Weights of a small transformer language model.
Training: a variant of SOAP for these matrices, 4285 steps.
Each number is 500 + 50 x the weight over the matrix's rms, rounded and kept within 0 to 999. Layers, rows and columns count from 0. Numbers have three digits each.

# q: layer 7 attention query, 64x64, rms 0.227, rows 0-63, columns 32-63
# k: layer 7 attention key, 64x64, rms 0.226, rows 0-63, columns 32-63
# v: layer 7 attention value, 64x64, rms 0.162, rows 0-63, columns 32-63
# o: layer 7 attention output (transposed), 64x64, rms 0.141, rows 0-63, columns 32-63
# up: layer 7 MLP up, 256x64, rms 0.184, rows 0-51, columns 32-63
# down: layer 7 MLP down (transposed), 256x64, rms 0.167, rows 0-51, columns 32-63
q0:479489490512498438420489345501463509466551503557487579435403486439487481422425500537486586547525
k0:503536499455447595477493464473526495555496382484417450486448532473470478478467395523568468523505
q1:487552577512653533430550443472547622446510509468624534577411582554435548440437469541499479541562
k1:492583459534480489480548455452469465467482388562435492590538514477419492442482606433485513463473
q2:561466492394515475545523460462426443482497440417487342518584580496624546539570448584441453603532
k2:555452501372622551501602444514449406441582494441405458533668442565498364551479486432397501579507
q3:406495505531429432467502587548562438548505522484541531559475491445536690624480467455469581485518
k3:549611500516417527443489482520583446555511507455582469384546547432629557509488565508472583634549
q4:436535470436392488495507631560458540449505609563513425554495536565595466480476539523537536564517
k4:506480452486414484552570479486506578448467561546564506477480470498629534523545544420534566637411
q5:494625472493381495460447443568499410464502393382529481475554617535478449510421474476535513393479
k5:510555479544467577445501486464411445558429492475598521430497507539588421537413574456523468542586
q6:547487542449528488487533470472527468459464586581459540479512396387656477442504468497514404478427
k6:590459441447429507469558459465508466565546513483536517528467486553511472478507485478512539443465
q7:472387488440505454551519530574523381519500561480570539490471563437429462500498455556502549574524
k7:479506445469474293489483433479585430438388472549547603481467518496579403541518396527524628625471
q8:543561467522484385508532527580456523508425515542569522468539557535548595521467483491568553500586
k8:463539525551490527533571490485497502544419437455466520454515427473584515509557440487399538593656
q9:587482562399555447582496579484558408465453578452415498441370529478506487447582557527527488574535
k9:534480478484520471531562421479567477439422558596488516480428425499471577530509432487444378583506
q10:495525461549480542468581494533486421494539564368500581535502490556561414476472611488524396442535
k10:533521509534510430507396470526601536429531452433543540496476583535536540534532488474466406458486
q11:454560488488502446552499456421569494581473601410467460554446491507484565380469549422455384489569
k11:413557542452586527557410488383539482550435454526449517515440484460560507545534549451555457344557
q12:559508597490531485569522440649411528637611463373434490594509491532500455489441432512580422476544
k12:502409510512471535439498440520524489378577558373400604428592402503466614468368473531538456514509
q13:523538413621502538481476563542477507531532496502599557523517535453396571516594606489530474525416
k13:483512459545512559569414575530533490456535447477519454528525485535605564479478585457472541505494
q14:493447493555528548498511524530536606419551501397512472331494426462517490566403472538489464411607
k14:575475479537396514516478573560552413428480509415476566521497485557418477507420471424444429464561
q15:492540500460515434518517617428544444438454531553522420513484465457422433625465507505499492460510
k15:416564514567513494460523534524463432469356506441515430440476559550506474500487508592473481553501
q16:449500458408451554475537494454547519582540504489444505558568526518523531605459446564337375471495
k16:558379596476487450453512549451544470503467506444484451503464581529456470582552548426490587418479
q17:489460563494488604460546564522415575425455502483424453556469550356452482492499442514469467480613
k17:483573551518489463495485615521507573424614454500504563484472391476421436482439525438626444552481
q18:438516512494450599549555486411484456540526553484498487503429407628467507498527514559420459444557
k18:370447528528576480456420477492498492507542534512480463421526492533459467549489517420546504538515
q19:445553490530554459439501403408561459538503482464412554521524504512666530504541573446451470443492
k19:374522396421471581433495527538576505544421568466553539555478567551548509506468602585470506459515
q20:487547456394461593518475550540483410401487468498585487510578543437471599571551514384498521634479
k20:650485522533475437527480477516426506492454450516548470438596496470608536481502486561433439513434
q21:561472501583527484423392529540484408468505405583459424611497515449480573370472463596369521512510
k21:604496648458483534470594441523490542471541437614498571443458517490482443562391509501560496468564
q22:517440541506498490473501512526559534523458503464481402461443493408484528559533483411395479475518
k22:617405473515520525483619490483392482531467453481566540389491619485471523446520413479575432474438
q23:446355470464588477532605529506585587607429509517517453444600467524466540452480468445546557534452
k23:521393519427610456517532518412486533502466388525547552523629411545525561397465390526484592418530
q24:504525530490532567517599480449402577453412363590490502514512609552485531477550662416412533550481
k24:557554533491575465474595558460336646481493537531399419409592513510484566489598500458538469517491
q25:409526517595637482516469399507502455320569483433512524518429491431484479553622504481475438493416
k25:491555528466540585508471549534516514388481510477547612516491501326623481427583418519582448405564
q26:467505481465574527398439398476513509510594474484562516457509521366464504494447467488487493504559
k26:552520528470493526454506465463573356497617466509408527552388512513504427496507482525529422460565
q27:540477461532503474517621453508572449447455483517420423496491517486461508451460459475602394508582
k27:482525478496521519490488552463482540522499538395593601513405414490425395484416445526477518480391
q28:456490470376538547380618533459437420509483387448496425513520509472549522610475552540488462462412
k28:479590566505438500455582520523578496476365473447516502518670502538575412541547530448449502354399
q29:545451415549406514388542432465593562502577500478476430474478515445630445512545522470544505400486
k29:609542491504489478548536386536458616610484477326447438547436498555609503539585502470586475473547
q30:511421462529421453616363434443486527567496489432493425411393522528509620603562581454510526560512
k30:544449392400596511653466463408534575572480483471430607416480658485456476488479487559401509440483
q31:488490570556418518535388546458432579572577569566408587479554456475515551537564469406462523495535
k31:528455413427432598565405410516480497491608484566459544487516447514496596530592596550486536477462
v0:503577557593506575511477486461482484526525448465480532522481504493454540505531505494520506499532
o0:494535504545495503440421395530509538514563471459511513493490536426496499439452531481486462415519
v1:517543529474563439549524589517499464579577481474488349499451499504444538426526551561427445411438
o1:418586435474449505477463500495473557444485456464469473447516464506413472481563534481474480457502
v2:515540497578521461533475547522527444515479483504548463538441476486447398612454524567489383593446
o2:497572532417508481496510453467456449335505558454464484526473548426492470558461446563482502577522
v3:491448559460561568505529527489591503461370554414519440556467552575541502428483533468428512508466
o3:490518473558463483544511537461609493535372509469560465493409517429636509573578497496517487455434
v4:506544568384485451515559493599510533514483461491582499523488541440411450533584510448582556532502
o4:488475524433510524481463418495424477558472556595539483390541514560629514526538565505389528450504
v5:546497542421496444379537502555489527475558425552540445474442418511417553514511522517612450542414
o5:453530629485517471440487492563471497424489429628566557526491554415493405461495425534436550554484
v6:424472493564599551543423474467565546465453504592507469442458500482433496538549473453519441464459
o6:422535521481483447567485421444447572470554538507454548486432438525466473346502543513490496561539
v7:432561465502536505518556579572500440509459498571536432439502618474492533538455489543466562460553
o7:441428458476511506458471577430567449534526502560480490543520437529472483533489556581491594513458
v8:445547399417440487505561476469425527436402592579371554516522518477452432469495478514538409594551
o8:573580430521514512602460473440513403443362499560522486473415538596481509496533607474483492454497
v9:522518503446500515447475566459518473513505423506516444473596595572393544523522572498472505515518
o9:499585493492460484451485484524471479505482422488556442546505563531544576494439600516430482422466
v10:519526527625423501572540498546488594371490530454574467422554570571479566531519481445459472442557
o10:571451591487543566412586612520477524419496397405447519517485572525512500522538499507459439494504
v11:452520486497535470505527482554527516454504440556509576497539590467500494405460430498440508519482
o11:478472392441588531563453471507588425438474501512522483491543499488475440421546430497485515513544
v12:484507602497567496531531546570443481591571524502532487422453462508546598487500461555440487527592
o12:476570467490476538520541449515508485431435458393447526471574435521480517530422544480548461474578
v13:454478360522547410545504551491448451532510571459491457533534546473459635545528562504503555506519
o13:538482495566496530530452478562479506454525534543519551460556450648503413420395568544526416469441
v14:415456594499538534541472465423525530524482577467568524560578510489521536423494525463511566574527
o14:439516439520500524510438479542459530510490489452456488497537510534588555552526473492545542432472
v15:521438516547381518559447418438584525512454506503478570542530503512528534561530553494435498435494
o15:547518601524518473542448521570530521540514624465468543504423445460560612451526478445483466505434
v16:443514492398454505525480452448492559471506498554509464502477506459512551561563600531427400474551
o16:505520492446479548574403443495536528436418487511352613532488447538513508477537597426502504474475
v17:532484442478544489521517493481455435420449558531574496506492500499482465544522442456447547511548
o17:517396472433468561589504589460450496435461580511460434411531455508472495544478518550495514555450
v18:469475437578465484499534394550577463487496474398544495491448486471524562506525392507515525520492
o18:487406432410415447475545562595466477590548523434394456469581439490552450525465509474576519531479
v19:433594485494461509479489492449548479519483555504552520471507562441522476450486506546562516438432
o19:539437526482541553400542431478476491525422461573510503524554479470423495498398524487572546433509
v20:555477452528491491469524459590526521583453565522433466554466458512526549453424464488469509529544
o20:486482520554540494487548505495604459540513495451479556452508456476481464451452435529606527429482
v21:517504469449478514464463386525485514483532523517484517642430478532482483505540494433567422452492
o21:483540553515465551455474445406462433496595541461458481456467484522579466487559455422512474390444
v22:470561373599500435633504520527475553450628513540570442440460490474465519509431531510521579477548
o22:511415496461460537481498530480447589456462536555373444500513499617475471492512538506539496593576
v23:450508504512443571493456507561432474573483543459542524430443488428456464518490436586491493518530
o23:545521449531469459476476437546493466427536478464475570434499466478553503525497559497521483533574
v24:507564569476534499553477509509532428432596492598476454484469555422569488494563511469447474486480
o24:415474528431540576473477439475559529407532583482478432529505394543445477486535547436486472513504
v25:564415475504547469560450509588455553439424484530466480504482421508456420519625562516426527469477
o25:488541515466472474546535495464483580382454509509495553530573544520642434511530545452507447532443
v26:554496475463449555526494433481533518541424478458399441421497447469476513573454561558441494576560
o26:533546553554375447516502575512476454509464471552564510507520536520517543493468593441500576602549
v27:444470515575368522494584454503419465519544472574451405500478500559508466587482539460464624479499
o27:550564550398524549484527532486588501537443548569427449570517442557557496465409459519498482440585
v28:463551447500450571532369552541540558446454556500474500489471461530476567517525588464538479481413
o28:501505475604502523498639533492461691479483526583462502562430499474534481467505497511583486475566
v29:462519470534425502510515485508439554498553563554583482542495436522569528433480601509496472505513
o29:544520554530483632442489476543530404440475554493532470579585433483515444482543525491564510436401
v30:496399476508562526406516526491522582530473554418568472441413520497594530449543531512541390517505
o30:465468453440390507528491539507532494496451520426479508541391545416581517591453478413461516499446
v31:408545517568488490490533521522455512452401494502453495490514514487562495435645529464506512498614
o31:461636449522596514512597509475541478496481475434484490558490543601517438514543587473549509486495
q32:512555539486509481499543431523521559468418466521534526467527540464483509574552494506532480500516
k32:496559592505516494435514475537426559498548496486485447519526479525528490476489520462422464504542
q33:545548434535532496441511565493583491521538498490510463594531530546484500487483444520514510453532
k33:488512496504504509583569490518449438479454500498497501522462561537460541524485482448531487477446
q34:461471479505459505509436492483512525471492509493535495485516527495516433483520534537576543506418
k34:519468462507507475570519470555527473520529519509537475460419511538462474521584515585470466520472
q35:468550511518509523474484413408497524476517532532475561582462536465489457543468519458517492572503
k35:514506485500508491475501477550543508421529596434510541453529468506585472529565594508462526543450
q36:524567527590514470533450551526511459465510467587559544520507521503515441544483454494494493490493
k36:512495572567476453479529458527527499523454550514529452426549581489515598489535485523505446549494
q37:597490518511466496454442511529485498573427519461469540412496544539435495576466491453458490460565
k37:475476524449485480442442430495502513512470478498513532424430501566507540458399528502447503530557
q38:618486457500503507551480482548465498472543498500438423521462482446525544522498455582529460515463
k38:492488533480521532498519505512485530520477518568430505514560469544460445511474469567511431488478
q39:463576532515505484499464485498504513499435529472572519515488430560490568567497525479425474464503
k39:483522440516485553505570477515505511482444467492556514478526521462545544493531525485515532469526
q40:512450544514530454500472484480494493557456472460509394476561481530519527494536575471480543551527
k40:548457564421510554562550492481400513568502497475388461468578562516544532481549419481481606479519
q41:546544569500507565550483416546538477453474534485543527416490459450456512493525524483486504493550
k41:489513595563478483544534461531392576513482552606511527463526544490576531447538529402513458506627
q42:519521500489471474444475537534525567501502577461518499487507481549510505490463487476497474515546
k42:527602443503431466522478452522456475485502513462459409509494451542476531422524487473539531514517
q43:525525519467440562473549499501560558540435520439431492480478504480483556588504476428479513457423
k43:580430424481492493457534441535483472557487522436505479436493535527534518558483508496481556473489
q44:425564494478511523543508557488519491472408509550469488522586485576503480503476508431443467531511
k44:469584510531493512476605548529532432407488526527499483518496500509482496475472548574477558482490
q45:555480523497487537416529438480455522487562464464557484446594471506522490431561478497495494488394
k45:444512494417574568454566495498422491512579516475493484502580448491420488469470473519525455509508
q46:480496491576502489507524496544423562518505478564539527491554501459452541441451543483551488484573
k46:584469502506506520474532595504457556519491456488540520506537477479456528421460449600498519471492
q47:480516527427563523495532476467494566523547367553414502461511465549420520481560532506564493477517
k47:422410508490503545553460567540583451479535571440459547499575506522403484450420492475481498402538
q48:474506567527468551466500574537499567549487577460494516463519450460540537450505467487519505516519
k48:461484531531450517493494548467513554571555521501586497581510448515494562542435506497517493477544
q49:536510505489500474489446446446486483502519482455407447473446521519469481546589516429531443426539
k49:516492509455589555502446389448438494479501479470381516454502571518428510487507489563516454435510
q50:498452463513485518452576554529475503460549553537479502494492451499547486478536542525447457495446
k50:472463410515507500492598452452428608496558534495498438535521453424470491508561456576504516563501
q51:519369510524496526523454496429469494474515575510538518463467533484518497501453420495503484462530
k51:510527579440526523528559549527523470480507502473457556457491405480454530544481544461515479468483
q52:475531411553592499536468485508467518509502499521496541503484574563504483449496562502489445473452
k52:551498497554526507484495549484548499463428592466506519471474445555494495516477507459575514550520
q53:490545484501534548563482517536468460482544514476486483500560459566465439544506486435470483474521
k53:434545519503420512458424569570562440427473521495545550541529514503515507472461525566521472564459
q54:516488546499462455451441414498523476576601470499622510496542503466531534510374506489447527501484
k54:443546468507465475436512424447508478513506469515542529475539563590575577453422549540535495526495
q55:553580451541491510563476496476574444605482491557529493539534468487567514511552508433483445534509
k55:480487551459516486472510518420513501594523471499471516440488528417577552441530519394531449503512
q56:511497493456555457507435547547504495494455480549495492499521497544512466477468470510499546502466
k56:470573567514513424513451452485546521506409502529543523479493498480465503528465485509512530419495
q57:482517481442460481466453440528422575532553519563529481450471524424515519448489506440491456502457
k57:587480510479472511494495498501584523598502577532469488507523510484461488451509538479473522430459
q58:457559564406568549499457453581571505473563523500508515527517439456452476524528493444473458504472
k58:455535517488512517474459462523519420480536575594562547523515467543527437493513449442478517439445
q59:458495594573531402500513499469541510534525483549457493520491463488538493491509511456502490420561
k59:447542604486445556448470510497490494506467575537487522508519499499475447584452524453513524508540
q60:395503553520495509509492550497493511475552548495529560471433469480557510498518521422537517513503
k60:549565527493374491514482506491487484507454464534571480520470511443588494516555510551533533451507
q61:531421463487501562430479536569516471457431454507618432543553530474461460465573536530472549466491
k61:499579474476509523508486453436484481400505512521519439539556519500412454469537474558501531524463
q62:490510488553546449455437470476449523459449511495530458477468425503538376501453546563505474512478
k62:455620525467537465497524479480516499472463498480495592483454465451436471467529509494525511545457
q63:427485571473506484423477472418417454468420470514506513495489567523514530438525492485384415509464
k63:450492477493544532435525496537523471476542540554530500608435526541435484437509534520449496491475
v32:529453561435535571451519528439487527491433445538477467500550489478516431473458455456538506549519
o32:465527551532466427507466524521501502429493529463525521401453510555457514512474522548449403503611
v33:496433527504506549520460524451579527503516486477556381491473610458458536548547422554433479545543
o33:487527532513411502498450469520469492582490499501460480511471521552505541560442621464522512451498
v34:510434472407560514456552478529486540495501555454513470532507445510607549447463507548600497510506
o34:501531511507442481470464549422451523466493458604503530458499534446488509404582517375546549525494
v35:474442548576448614543474514466522464448420412495501556472545496519612468557478494559541508547464
o35:516523535504546478511535441576529471563654550504439483475481473466535485463566506432523452450623
v36:485498440530495497476522583439568523427570511470478555418493476359519475563461457466544539532465
o36:533644506453486518565547377516569553624460527576497490557567504621578661551547513470538498500502
v37:463435503529473443546511464372451477521443510492523492478506471488485490515535495507499472484587
o37:464479534520497523470523524534574483420480509491518579532462479518578452430403547483514453469450
v38:560565515441587517476540510525512478530538533461556461525499520501472509454469482482521440564491
o38:450499503511467482448468564485420524481501444503458458473523534444423484499537554509458554552512
v39:443448484517458448475528517582473549484568502618494474513506528439506522479553457528463505528540
o39:505574498551500560576481541461548419493507535488506492564468466525539371605498497477513473491526
v40:504624475465518538512436477546502539432427419506520595454542444668477558443470523462544546617451
o40:470459500436462460452545516578533580501526519520527411541418436425511437493583395529409496478465
v41:449475530532498372365525585529459501587493489481425497428521500480541563488511557512553518487471
o41:427514479432499542567560564501440443457428449575704501481602507522575497461488570441420525414466
v42:520448481520555627385549439444529501419398510479475507475475482567478517516522522463589439557547
o42:521483470515446363548462455547468495570512377547590560523488526469513548546502507537468501508521
v43:574472438543497439597539576578463515602566510445506493516497534446518468514469443488459503544570
o43:338521538465482527477405474456645390452518528465503495509500477531460504465516510452525511569450
v44:499538567471527513520477551520491416499498601490486484569438528546512478497382490498470498458493
o44:525471482464477503493544516540455526498581351476460496534626553484384542496515484453473512600514
v45:600513468441524485542493428539456465469502568417516490502550430604457470467442652467531482573506
o45:486429517645390464360498522492543588566590450437499484439418497462509565504499359433414556430433
v46:531468373561416476527509365456550531544506534486480481530556406489473482445463543501521504501502
o46:532465534485498532416405553465511445450515559482519538570478550445568556560591549459459416498441
v47:547552461549407445469518498461572510482473465477425501524534410576472493498504433571577412481521
o47:533500543535532527517480480549469451464523515548633478487536538443495546485587506522362560567460
v48:501528543490412456558544528423443503513475552465554575511463500469570449515511499526469544497534
o48:579499515510580541435511499523431577563454503540458529488589459533499502497497467464525460453447
v49:515484669495465484478506473429411426493498521514457569439494502512545483474563494463398547464487
o49:489458453526525483462447535494528515432506468495537497538549473505496497505361450523444461475569
v50:541426512492598556474552460526406567485485494545415487467533559594575430508464534511411485467429
o50:555498492550485489456518575548668417516553554495553545490530504450465559584485514529532496517526
v51:434520544543450495525416468522487467468508457484420539499505554493456346523468451446455549543470
o51:617493502527549496517558452404492466545458494477514415410524486486501561483430480577509547483544
v52:546512487520501471586511371452468454445503541488506514559547511482472518475537474596455514464444
o52:462477478522511563465477497494502489468481497418495461507525501519446485430484436449522443439523
v53:535467516465474416538449410541480532542534424453572535521450513554516461497523497540422555470464
o53:539464471516504470518470529583550534522447482492415402495490459514466478567453486514555529520531
v54:602563407480476525552541486458492486497567513520454513527482461538520426413479571518404516417541
o54:475426504418573519440444565536503506513537541396554521472498573456548568538422438492477438509435
v55:482508592503434535480432511595536507505498500483438509472429462499514478580528460469518544454479
o55:566480414514522490500509518498468500571485487502497448552568572482515514474567535522509504585552
v56:443504457504547575525603431509506450405445536489506555549563517449511467520415505468527503512502
o56:618428566441542448509503487480472480590549423535482494410513524540502551473498490514482469465571
v57:483423443552539473482459435452477476471494505565567556535519387477480588503448562489500476520532
o57:599556417507540531544490548533498526429491407457532444594498529498499495405563492463498411455430
v58:545498397506475503582594474558488449469422508531550470447495433482417550453470527546523534397488
o58:415465540409508566478541526434474597540502531484437431576575537547475463472599486469472526426473
v59:461401508457433518519465498549493553502519538568432520462605636543488448542469513497429533481453
o59:549530560509490536567579476540568495580450504493536544495463534435482554540505505428487514507515
v60:513499378571529461407452569531569549464505451503438544556454495509537511514555399573431505538549
o60:528478468477577493581463385514531442474478507494515485433522510466578439457555546485602442527461
v61:467439613470507532519543541417495528537496526470516545459463531480538508491480518388451435603500
o61:488503511500453519511551596536474479566389413529525514482566507535514510486318580458498497459474
v62:504518567476532487551554545490410515472530467429392465522454526455528537468541557482495485579568
o62:482566511519430518329446462556533421517501466492586519522502499541500463515393485539528577443501
v63:523443470440613633491389481660496602508453521509423478398532476589544425540546557579481522483562
o63:530532480574455359495564564444539419586509517457532512541443627422518474509547462469568489571517
up0:541415586520474449476440489531453521461441484527470557473539645463555559490537464491530457571477
down0:462496415491564565506460575554585432530541474490580422420516447523444467483477474565511529477513
up1:481479535479513478552501486503482510456507555496555552486419558516511452491535572526525494495501
down1:546486508478508581512585534520488532485412480471555515488451494433485491448552452492495478493477
up2:593542516517490516551528539531563506504505569427489413578541506489551479481506558474459599525505
down2:572555519504579506611496495425518520497557535552537494569502499455482477503491427444430525473591
up3:531535539509534442466481485564461488528590471463469472488525470471532619528513590490548498518413
down3:497533485487391473566436453395587599544556452482537466476424489550510504472536472507450503486503
up4:535484490537442605520498465481518492407524546521597512401528611538490539598559460553565517442503
down4:476469471483468409452556578457540468566506495478628484604538424543452475556431555467500467562513
up5:510523537461486443554532463545548411568562568512458410547493628483564582419478590545461510547503
down5:520456578473338474506455465528534526440552565501526474439482588557505553431497441487416396452366
up6:414447477487544470502527488475504542470472572515560408448524486476443555475465485464423450564411
down6:493480473484440458549590502557440465471512513567384488474406491475434474479507473501498449478481
up7:565487577488634539551481539453509514518519504406537432528477556545565462568485493454547451557501
down7:531556405500498537497616427511499460461554569547460546502506539543552461453546612496518508535531
up8:529518447588537580468524506476497552586406653520512558583534552536519432522451516481525453378571
down8:540543386507474434520502493550551517529544446527450448606486420629456531443531562602450500449528
up9:437548455509486488433505515521455539431533491488582461571510467461499468508522486535519483568420
down9:534458538450550469526529453466530506582538497485454525493530510506535516522506542456446515475532
up10:508483481577371494498501554611466409587490478570437503561521545523561422563478529413475507462478
down10:381572488526537401533571435467493602427467461491579552439427461425473566528401484481471461530497
up11:525457496533467485511513410527540519461562522514475375471595530473539510454519448545467499591512
down11:455586473534531480467492504577609403449467444514483517510526479502401472518452476489628518527504
up12:520465556443529470518572539457653505513551563521554507570593482430427578447538573586557485525502
down12:422529580484561464504507534496464517562581484487530545545589470393385467553517533498478481562516
up13:519423475519450467538525496426516517528493447557460453591513614495474489571517422479487576537496
down13:401562516458430467505579598469513474595536487578449479500512549636535522544553491514465452509503
up14:620538432528530508547491486577437543532554467543436457558439503522543576587484480485589565576499
down14:418503520490517421535526516397458366536472474518561509495529500456497532458453501473426485456424
up15:437524462503447478454516481603429544422472518438531431413532563520571480476553413490536588525458
down15:479491445432545499560471507477565534529474331485458480474506489536439554571621446486462458512552
up16:507532511384497577546502472458503527479548518461484505539479521563566511496467480574502513460499
down16:496496552551611545476474528569512484529471493489458469462528486524478494479436505446418529512533
up17:509474521468472508446379477469514532475438496479629506522589582518445539569604504518525497512462
down17:593506473519480553567555458436514475520454465581510525500561472511564457443457470545551426477485
up18:534427522447483439424454469500549513540539486513457453537464551488492552515537562445494386443511
down18:402538557398457539574472500550444449569448520490490520523522482484460488537479412467554543586530
up19:553475464432577519477473540482505511477415558449494555391483580499507601531492521524568502442491
down19:379533514553462446477521599518439523543537455575441392531561542549574478531584558502375485532393
up20:496361537492513411478546457503499517579496543497450469514513419446502502508552588482385514520571
down20:424483567531596498624459504513556489542448519538544525463542563566501488450481424492538487585509
up21:497535443508505556532508562522458486500487499560496440508555501494507445473592459478523478527385
down21:521474524541482485404537468535398506531566510501480508521502496428461491587495507473438444508556
up22:455584421534510531502491479457477434399506476549464475520529585486572574504531482524507538554492
down22:423479494446501494545486486555450505452454480545474534541445493536510481493466510509422474516436
up23:487488496581532463537510516477467539518469475587485582464521459636510433526557450611523518450439
down23:549534494596521578466541515443544498511494484563485489455482423517495471596490364514492556396591
up24:459520419560538474532386573521560492562563398426462469447531483502507497465544501503482500535504
down24:465548668454494490542455438520518509555491479555475557500437468504444497447467382411468443515451
up25:460487500544565572520552491454544531496506452505424613427553528496492437515540570512569571496481
down25:526475598442514424567482504457549352480454505443437558484528429432496561530455474375640531493515
up26:574495547476494545526406443440536530434501426514505548485480516567519510499519477513534599507448
down26:531532489486487514490639499508537490475495480531419582481564592465541526459545457474550528442492
up27:591539485529547461375486505423422503412435521539469629547412506529511533601499505481587524547566
down27:450512499559423455477561465479451507526514561459474542563498620555508435591483485483493427499427
up28:562433435511566533504498490558484427494495487497508497488495573513532480502482472566523483464501
down28:535556595480557479480497504460429513468476518475500495565437485454493465442529478465525537456524
up29:513452524526550481554486560415436545530499562561480535465481455547509512600500522496556531523521
down29:513544499605527460383523543463523434514482424477573453595498493453585492497407445547585569543357
up30:622607504551472524549518628517575541569518488541520505538559549506508553552546485466431486552622
down30:541479554462562436467558452485485432492501480517527544452406513444523505429510586492545533519483
up31:571567330515540493518470507512496458551577496438567460461478514548589473510529516441481593461528
down31:368498543480505506517561404480489538520509536480515488408551489531453553540492473461492375525461
up32:477513451497495557422570522493590479585469405541458584358516542508449545468594581464503529612504
down32:631497404456507556413443420559511489480509489437543481468510421601504601505458431589466398510518
up33:435526563473464467439525453476487640436498550518578467548513450401556371551519435446447464537480
down33:536368600391521553529487477454471405409531533413492513547510528474483453493634490675576497576544
up34:513461510434431449516459506535510498436445441407514549390476556462464538530491468560429533513524
down34:596570456518520542533533481475462488527486509518499565590488425466475481484542474488545483479524
up35:555430552623534470526455569540430539511571515580521554567493524512482495522517490528517602518626
down35:487512478566427556514509534554484441566475466534449498441447563598580478578534496429435461538565
up36:551490500556528486433509655526470553515517424560526436532503467531511530557559620579584543479558
down36:468499493604473585565468504550454444498407478537551442463485467525494507476534544478509576454446
up37:474461433501454557481472540485592489508498489596420388460511553533527568542476492581496536380467
down37:393455546435462453587543520622446355468533499454448487592402570450493540447547474533481425564484
up38:549551472491505616496522540449456390540525608510503449481595480459602532465504570561497611533596
down38:429549550477560584567567446470536504526480406502467483510495580492544500472506470408561508498545
up39:525467485574582548554522568534497562566475618499629522582535488519443564523549549536488529495573
down39:500503522485519507410463480436491471453587550467411455458577442506509511468464419518503447498539
up40:512577502516423488507565544541490553455591589687453589469560520574545545519548471534473526489478
down40:509470495509506530442467410579466517507520567535537449468518493492503531481441531552487577493494
up41:503530515511559507591444479477476449526496578488516510498460491458555480606543407537492544541610
down41:535455469490577540512425472494544584451489457446506473513526510533535636400525527535499567501470
up42:566481490442517593472434479453479498514479546482577614535562627489478543541482588408549433529529
down42:469503452514518579572440505578647449411460366495523439509506455418513514512518503402485543519534
up43:623472508558570494557446501445540467447459564498570537539493509470587541429472455485521523534461
down43:514571492560434458487489405529577523516519545470527488496577484451520510468527479460496463534513
up44:493422599503488466431555526522397527514433543525504539473479555443507558580502593510534455621524
down44:390468581469447550426485561291500501531392527540537531626495499502561467550496519427503481604387
up45:441462494519502464522422456461451494565554478525487521457471500470487496510527540633580542545478
down45:529479543531392500472541470437477462513500364629454521471561527505548388502536549517516431412543
up46:614446477579580466417536504471565572507426456484525525538578458438565425545574583505526569526612
down46:541559615535605519485562516513441547488434613399502394539537473459437548487440499617454369423435
up47:492558443542449539502477451455520594440547482518521548476605486569566466585578577516512435451490
down47:481438496527511524483526512595450388554431485439497562462501552400417503472514494485526453527571
up48:511496512447467502476493466411553362566545468491522520489538507551494571513638509486480576577458
down48:472467534619516544594366519459461438512462453458430397403479493580534465530455466459503591484579
up49:549542463470528533465531510519496552532516529407442467511525529488523564471489546434465434562551
down49:553404460478598479503583525464466387587478466468471612475513506537474613519540465546535482550467
up50:476514443449447467597511449495535545463482438513441523486490568470469504594544511549588544501488
down50:604479524630529527474524492567574487495513533517514542508454479498445473499469529486458489406503
up51:510524520515567428420581585510549572511539613564457469449606504533555545532468540531559524513464
down51:529547524569552540464552438439503512418539550459478515422439518409503549465617573541394472448498